From a checkpoint of a small transformer trained on Wikipedia.
Size: 13 layers, width 96, MLP 384 GELU, vocabulary 8192.
Each number is 50 + 10 x the weight over its row's rms, rounded and kept within 0 to 99. Layers, rows and columns count from 0. The size before them is the row's rms in percent of the matrix's.

# layer 5 attention query, 192x96, rms 0.101, rows 136-159, columns 0-31
101:66 55 49 44 52 37 63 60 57 34 60 56 58 38 72 36 59 47 52 30 30 61 50 43 47 58 52 45 43 44 60 43
092:70 47 59 53 52 59 51 53 39 30 49 55 48 46 52 44 35 62 56 59 38 51 17 25 55 66 55 53 53 53 49 30
102:44 53 33 58 33 56 55 48 33 54 44 50 48 54 61 30 65 51 54 49 60 45 58 27 57 50 39 73 43 47 53 39
099:42 40 42 49 57 55 55 57 57 55 60 52 24 55 50 67 41 42 37 66 55 40 33 40 74 50 52 55 32 47 43 45
105:29 40 32 53 37 52 52 51 56 60 47 45 51 55 44 57 49 28 56 38 56 47 36 60 55 62 41 54 52 49 43 52
106:57 82 49 45 53 56 51 52 53 38 53 58 54 55 66 49 51 50 43 63 38 21 42 61 63 48 45 41 44 50 34 39
097:51 58 57 35 37 53 46 35 59 57 38 54 55 57 58 45 35 58 52 38 66 37 56 83 49 58 63 41 44 31 72 51
113:34 39 48 31 60 45 70 38 40 51 57 60 67 63 43 45 47 60 56 46 53 50 49 55 58 68 43 58 50 53 46 70
098:52 44 48 36 57 57 48 51 60 53 71 50 51 54 58 62 57 35 35 54 45 47 39 42 40 53 47 49 40 59 37 43
105:47 52 53 39 55 51 45 68 53 27 65 50 81 59 56 70 56 48 48 44 56 44 45 52 55 41 47 53 60 53 56 52
104:59 69 60 43 48 49 41 48 61 51 43 55 32 64 59 51 68 54 54 59 43 62 40 38 46 53 60 52 68 31 55 37
094:59 37 50 58 49 47 62 51 45 44 58 49 70 51 31 47 50 38 52 48 45 68 21 62 45 50 43 44 54 44 49 51
101:41 61 40 44 54 30 56 60 70 45 52 52 33 46 51 48 58 48 55 60 42 37 29 36 49 41 55 53 58 47 53 53
112:47 62 50 52 39 34 57 48 51 54 49 56 57 62 50 56 56 57 52 54 43 47 52 42 49 67 55 35 46 42 49 35
082:43 25 42 53 47 40 44 53 38 64 52 55 55 45 37 39 23 48 42 50 71 52 40 70 45 30 46 53 48 48 66 58
085:47 56 46 58 45 33 48 34 40 66 44 54 61 45 39 51 55 75 58 47 59 65 65 60 28 48 35 53 57 52 47 52
094:51 36 50 36 54 54 70 70 41 51 38 73 53 66 40 33 59 52 43 30 45 62 64 52 44 54 42 43 53 56 62 58
092:48 68 51 40 36 45 51 58 52 45 60 41 54 51 68 57 47 50 55 59 50 47 38 50 41 44 37 58 37 50 65 32
087:62 69 35 71 53 55 52 56 47 51 45 65 33 45 46 39 48 65 55 46 42 58 65 50 37 42 47 67 60 58 47 55
116:49 59 51 58 40 58 35 59 62 64 44 50 27 37 64 47 48 45 45 40 61 33 57 36 41 67 45 51 37 68 43 39
107:58 59 59 50 53 59 76 57 39 51 50 56 53 67 50 55 63 58 72 47 64 40 50 43 64 55 46 53 64 44 40 53
083:38 45 54 43 51 53 57 67 56 45 50 49 42 52 53 48 42 73 56 48 45 44 56 48 30 65 45 56 46 42 55 57
104:52 26 42 64 63 55 53 56 53 66 31 46 38 52 33 45 48 41 49 54 35 45 63 45 54 64 46 35 57 50 55 43
087:68 40 48 48 44 52 50 56 54 32 60 56 45 38 51 54 55 43 52 47 63 41 36 46 37 53 57 43 30 55 59 42
# layer 5 attention key, 192x96, rms 0.104, rows 136-159, columns 0-31
098:67 42 56 59 39 63 50 39 64 63 42 58 30 52 37 58 36 32 47 61 50 52 68 44 48 68 63 57 41 35 45 54
099:46 36 47 47 55 54 44 51 61 47 47 51 48 40 59 56 48 41 56 56 40 60 52 41 54 57 49 45 50 45 36 53
111:49 56 42 57 35 50 42 37 55 30 51 44 48 48 43 48 61 36 61 48 63 53 65 53 47 49 39 32 44 47 50 49
090:22 46 43 51 46 42 33 55 32 56 53 42 50 48 60 47 57 39 38 53 46 51 45 42 65 46 25 47 56 66 53 65
101:32 44 59 51 56 58 43 56 40 54 54 47 57 45 51 67 46 47 46 55 34 30 44 75 47 62 34 47 56 56 43 68
108:47 51 50 52 50 49 52 56 30 57 49 48 53 41 54 44 67 60 42 57 58 39 46 47 54 49 51 51 60 59 50 55
099:53 52 52 39 55 65 48 60 56 48 71 54 53 42 48 43 42 68 49 54 45 47 55 71 65 52 65 46 69 58 63 59
104:48 64 51 56 65 57 48 56 50 53 49 47 58 62 54 59 42 54 50 28 45 43 57 57 25 42 44 35 53 56 57 53
093:48 52 56 42 61 40 34 55 23 55 56 33 50 47 58 69 49 44 34 47 43 49 46 32 63 57 55 58 63 47 40 54
098:55 48 55 52 47 49 32 66 41 47 59 45 73 42 63 62 50 31 53 35 38 48 43 41 33 38 49 62 45 58 78 40
102:39 59 40 57 58 35 36 48 37 66 37 53 61 54 49 42 46 57 42 46 43 53 80 45 72 45 60 63 68 51 59 53
094:41 41 77 57 60 53 55 40 44 43 52 35 51 47 58 59 74 57 29 44 42 39 37 57 46 51 48 67 39 40 59 53
107:41 44 42 52 60 54 39 51 61 49 49 61 55 63 47 58 54 52 34 54 45 52 58 40 41 21 44 50 66 56 42 54
108:51 66 35 52 35 50 55 43 73 38 47 42 61 58 55 48 57 55 42 44 56 59 56 43 56 51 32 51 64 54 53 34
084:37 47 50 65 59 53 66 44 51 58 58 49 49 42 68 52 57 40 55 36 50 61 49 63 44 36 31 54 33 41 56 58
095:48 44 45 39 59 32 52 52 54 50 59 55 31 45 42 45 58 49 63 39 65 51 62 45 51 54 55 38 45 48 27 57
095:54 43 47 53 51 50 56 67 41 40 31 42 40 65 39 39 60 54 45 31 50 44 75 45 54 50 62 51 47 38 56 55
097:66 66 63 44 66 73 28 37 47 54 57 47 31 50 55 55 62 42 44 63 38 60 53 51 37 36 58 42 58 70 49 39
089:39 55 40 76 42 52 47 59 45 43 44 73 49 55 49 56 53 60 53 41 39 43 72 52 55 46 43 35 51 54 50 37
105:72 74 43 47 43 54 61 58 41 57 40 51 56 44 52 60 45 53 50 60 55 39 50 53 60 55 39 44 38 54 41 54
105:60 45 36 58 51 49 38 56 46 44 58 56 53 52 58 42 58 52 64 43 47 59 48 47 32 55 56 29 52 52 53 56
082:61 50 55 56 38 51 59 62 42 49 46 47 34 62 48 70 54 60 33 42 39 48 65 63 36 57 48 53 61 37 54 53
109:60 35 42 58 58 37 56 49 39 59 38 44 41 63 40 45 45 39 66 55 42 39 63 48 53 57 45 47 47 41 48 59
090:49 52 43 47 39 52 48 48 58 29 47 48 68 42 58 49 59 50 53 44 55 60 40 39 54 72 32 34 41 62 70 68
# layer 5 attention value, 192x96, rms 0.111, rows 128-153, columns 0-31
100:56 57 53 46 58 69 48 54 62 70 55 50 49 42 46 55 64 39 50 69 54 42 50 32 43 67 47 59 53 68 46 50
085:50 44 49 47 65 53 48 39 51 63 53 39 34 52 45 45 57 40 41 67 40 47 65 45 53 46 44 34 45 35 66 71
096:47 47 54 38 49 41 55 53 50 58 43 66 46 46 42 46 60 48 46 32 44 37 32 63 44 51 48 61 48 58 55 40
096:53 53 52 41 45 60 37 44 57 42 44 55 46 61 44 50 46 45 74 55 55 42 36 46 47 23 75 53 47 57 44 53
095:58 52 48 43 53 65 51 48 65 50 53 46 45 35 42 41 63 52 67 62 63 59 65 19 48 55 45 49 37 55 56 43
081:54 59 48 48 32 47 59 56 48 64 44 53 56 43 36 42 44 29 64 54 44 14 60 53 50 44 53 39 53 59 27 54
082:60 42 32 41 33 45 38 61 48 59 38 51 42 54 38 46 30 36 51 53 44 52 53 50 50 71 35 44 51 44 51 55
092:27 61 53 40 59 35 43 61 76 41 47 66 56 64 52 42 41 48 58 40 69 52 62 52 43 54 50 59 46 65 50 40
097:48 52 50 52 35 29 42 35 50 47 41 63 47 46 48 44 38 45 47 45 55 48 38 53 60 43 46 59 34 41 36 57
090:55 55 38 42 53 54 63 55 60 44 67 35 64 42 49 40 51 62 53 38 44 55 51 33 62 42 55 31 69 65 48 55
089:53 60 41 61 51 35 47 64 44 54 53 59 29 41 53 39 43 49 35 41 46 70 43 51 46 42 71 60 42 65 54 56
081:35 43 44 57 41 29 51 42 50 47 55 44 60 48 47 42 44 54 56 47 64 28 43 55 48 70 49 53 40 29 51 56
090:57 38 40 53 53 62 52 42 60 50 47 35 67 69 52 44 44 63 68 40 49 51 59 17 52 39 63 44 34 44 50 41
095:52 39 49 57 50 69 40 58 41 24 42 49 44 59 65 53 47 65 48 44 68 41 48 28 44 62 52 62 41 51 55 40
088:45 45 52 50 39 41 71 55 44 49 56 54 44 57 47 50 45 68 48 51 46 66 51 63 58 41 44 55 59 44 49 44
095:46 61 52 38 49 51 69 53 62 65 46 59 55 36 46 52 64 55 65 43 48 55 48 40 66 55 50 69 49 53 53 59
096:26 44 52 45 53 59 62 59 50 45 47 45 51 39 36 53 60 55 43 66 48 53 62 37 55 44 35 45 52 56 49 31
086:71 68 48 77 50 50 48 35 48 45 60 49 52 50 29 34 51 44 46 42 38 50 63 36 54 58 49 64 46 68 57 37
091:56 33 44 47 53 41 67 59 59 48 58 44 45 62 64 37 43 38 70 36 42 56 51 51 48 39 54 42 39 38 51 56
095:64 37 59 56 58 30 39 39 58 38 49 51 39 60 65 71 59 72 49 49 49 43 50 58 57 55 41 49 54 55 33 56
086:48 56 51 56 25 47 56 48 35 51 40 47 51 55 62 59 63 50 48 50 52 64 62 48 50 68 44 47 60 54 45 58
103:49 48 61 48 61 55 47 53 46 61 36 57 55 48 33 59 37 47 57 75 54 39 61 45 47 47 49 34 56 58 53 39
091:53 58 58 52 46 48 49 51 65 72 44 49 45 38 43 42 43 42 37 59 46 69 47 46 56 33 46 52 57 64 52 67
080:50 58 38 44 57 46 55 43 56 40 54 50 57 53 44 45 52 65 49 34 47 58 52 34 57 51 66 58 44 65 52 49
094:46 46 41 44 35 62 43 32 61 49 52 44 64 35 45 44 50 52 52 62 56 50 57 34 66 39 60 46 60 54 54 44
097:49 53 48 62 56 55 45 56 52 58 64 53 30 31 57 50 50 47 36 46 61 45 65 61 59 24 53 51 52 54 60 64
# layer 5 attention output (transposed), 192x96, rms 0.0966, rows 128-153, columns 0-31
103:53 40 38 58 50 68 50 45 41 43 54 49 44 50 40 60 45 67 51 52 45 60 65 75 43 42 31 47 61 46 63 57
088:50 43 61 36 54 41 56 67 36 66 50 63 58 65 51 55 45 58 47 35 51 47 41 65 58 47 31 48 43 66 45 61
090:63 44 51 60 55 47 57 45 72 55 67 45 27 28 67 69 45 41 41 60 53 52 39 54 36 48 44 43 59 50 56 53
093:34 49 49 44 66 54 48 62 56 54 42 63 44 42 67 61 57 43 42 64 37 60 64 44 54 54 42 43 27 48 39 51
087:38 52 56 55 62 45 70 43 39 36 45 52 63 56 49 61 48 46 44 23 44 47 42 56 55 38 47 47 54 58 44 61
080:60 32 43 43 45 60 44 38 58 56 54 55 55 59 44 61 50 44 36 38 62 56 49 46 35 50 43 47 55 45 67 57
079:55 52 46 47 45 41 54 38 52 50 60 51 56 43 57 33 50 61 38 57 57 59 33 71 40 37 60 42 62 68 38 45
086:57 51 56 42 39 60 62 51 41 60 53 49 42 39 47 53 56 57 45 47 64 47 37 51 44 40 44 28 51 35 43 49
094:62 52 36 54 45 42 58 69 48 62 57 49 50 59 61 49 51 48 59 46 54 38 58 35 39 57 44 42 56 36 46 54
083:41 58 49 59 51 62 47 31 55 42 41 50 62 60 52 36 45 51 53 40 65 54 45 33 72 63 75 54 42 54 59 64
087:54 36 58 48 49 29 62 53 56 39 47 58 44 50 47 42 46 45 55 45 50 44 56 29 51 49 56 32 52 75 28 48
081:47 58 61 43 34 58 42 53 50 61 53 43 42 45 42 55 54 46 66 56 44 42 48 44 41 45 41 53 48 37 66 40
088:16 56 66 54 43 52 53 66 37 30 67 64 55 54 37 38 46 60 52 47 53 54 38 47 58 51 56 37 51 44 44 65
092:46 69 16 55 40 64 65 41 32 60 55 42 56 44 39 64 53 56 56 30 39 51 56 62 47 51 47 62 60 52 44 46
086:40 48 45 51 61 37 55 41 49 39 48 51 53 48 53 48 50 38 57 43 59 52 48 43 41 50 74 30 58 60 52 53
086:48 56 41 58 60 65 41 37 48 32 62 43 51 37 40 62 57 50 35 60 54 60 50 33 46 65 66 58 37 58 51 50
102:52 64 63 66 57 49 50 32 59 45 48 45 33 54 45 45 44 52 44 71 44 55 46 58 43 44 54 46 51 42 44 54
088:29 19 51 42 48 53 49 55 47 42 47 36 55 35 57 30 45 59 61 48 61 43 40 54 52 60 49 55 59 28 55 53
084:47 52 75 45 38 56 44 56 51 31 36 60 53 49 60 62 58 42 40 44 60 35 58 48 50 42 42 43 61 73 64 58
088:38 33 44 47 52 53 54 73 40 41 43 44 50 57 43 51 62 38 53 50 62 70 48 51 58 39 46 51 49 56 63 43
083:43 44 53 39 76 52 40 56 59 62 52 51 43 40 28 37 43 52 46 70 44 45 49 43 53 37 64 53 38 39 67 46
092:54 31 51 58 38 54 56 34 42 38 52 43 46 59 50 51 46 48 57 55 61 88 34 67 43 34 45 49 40 69 47 53
084:70 29 56 47 57 46 45 61 39 38 60 54 33 47 40 45 23 46 55 58 60 41 57 54 29 45 41 55 56 71 51 55
092:40 61 68 67 41 53 38 56 74 36 38 52 41 36 59 48 62 27 47 46 48 48 50 47 60 60 65 35 42 47 65 47
090:51 58 47 55 58 50 73 60 42 61 66 53 55 57 30 40 54 58 40 44 55 41 40 44 44 60 28 44 44 53 51 70
095:62 41 43 51 43 46 49 41 55 37 37 43 58 52 60 60 46 52 54 48 37 30 44 44 39 56 49 59 56 50 49 56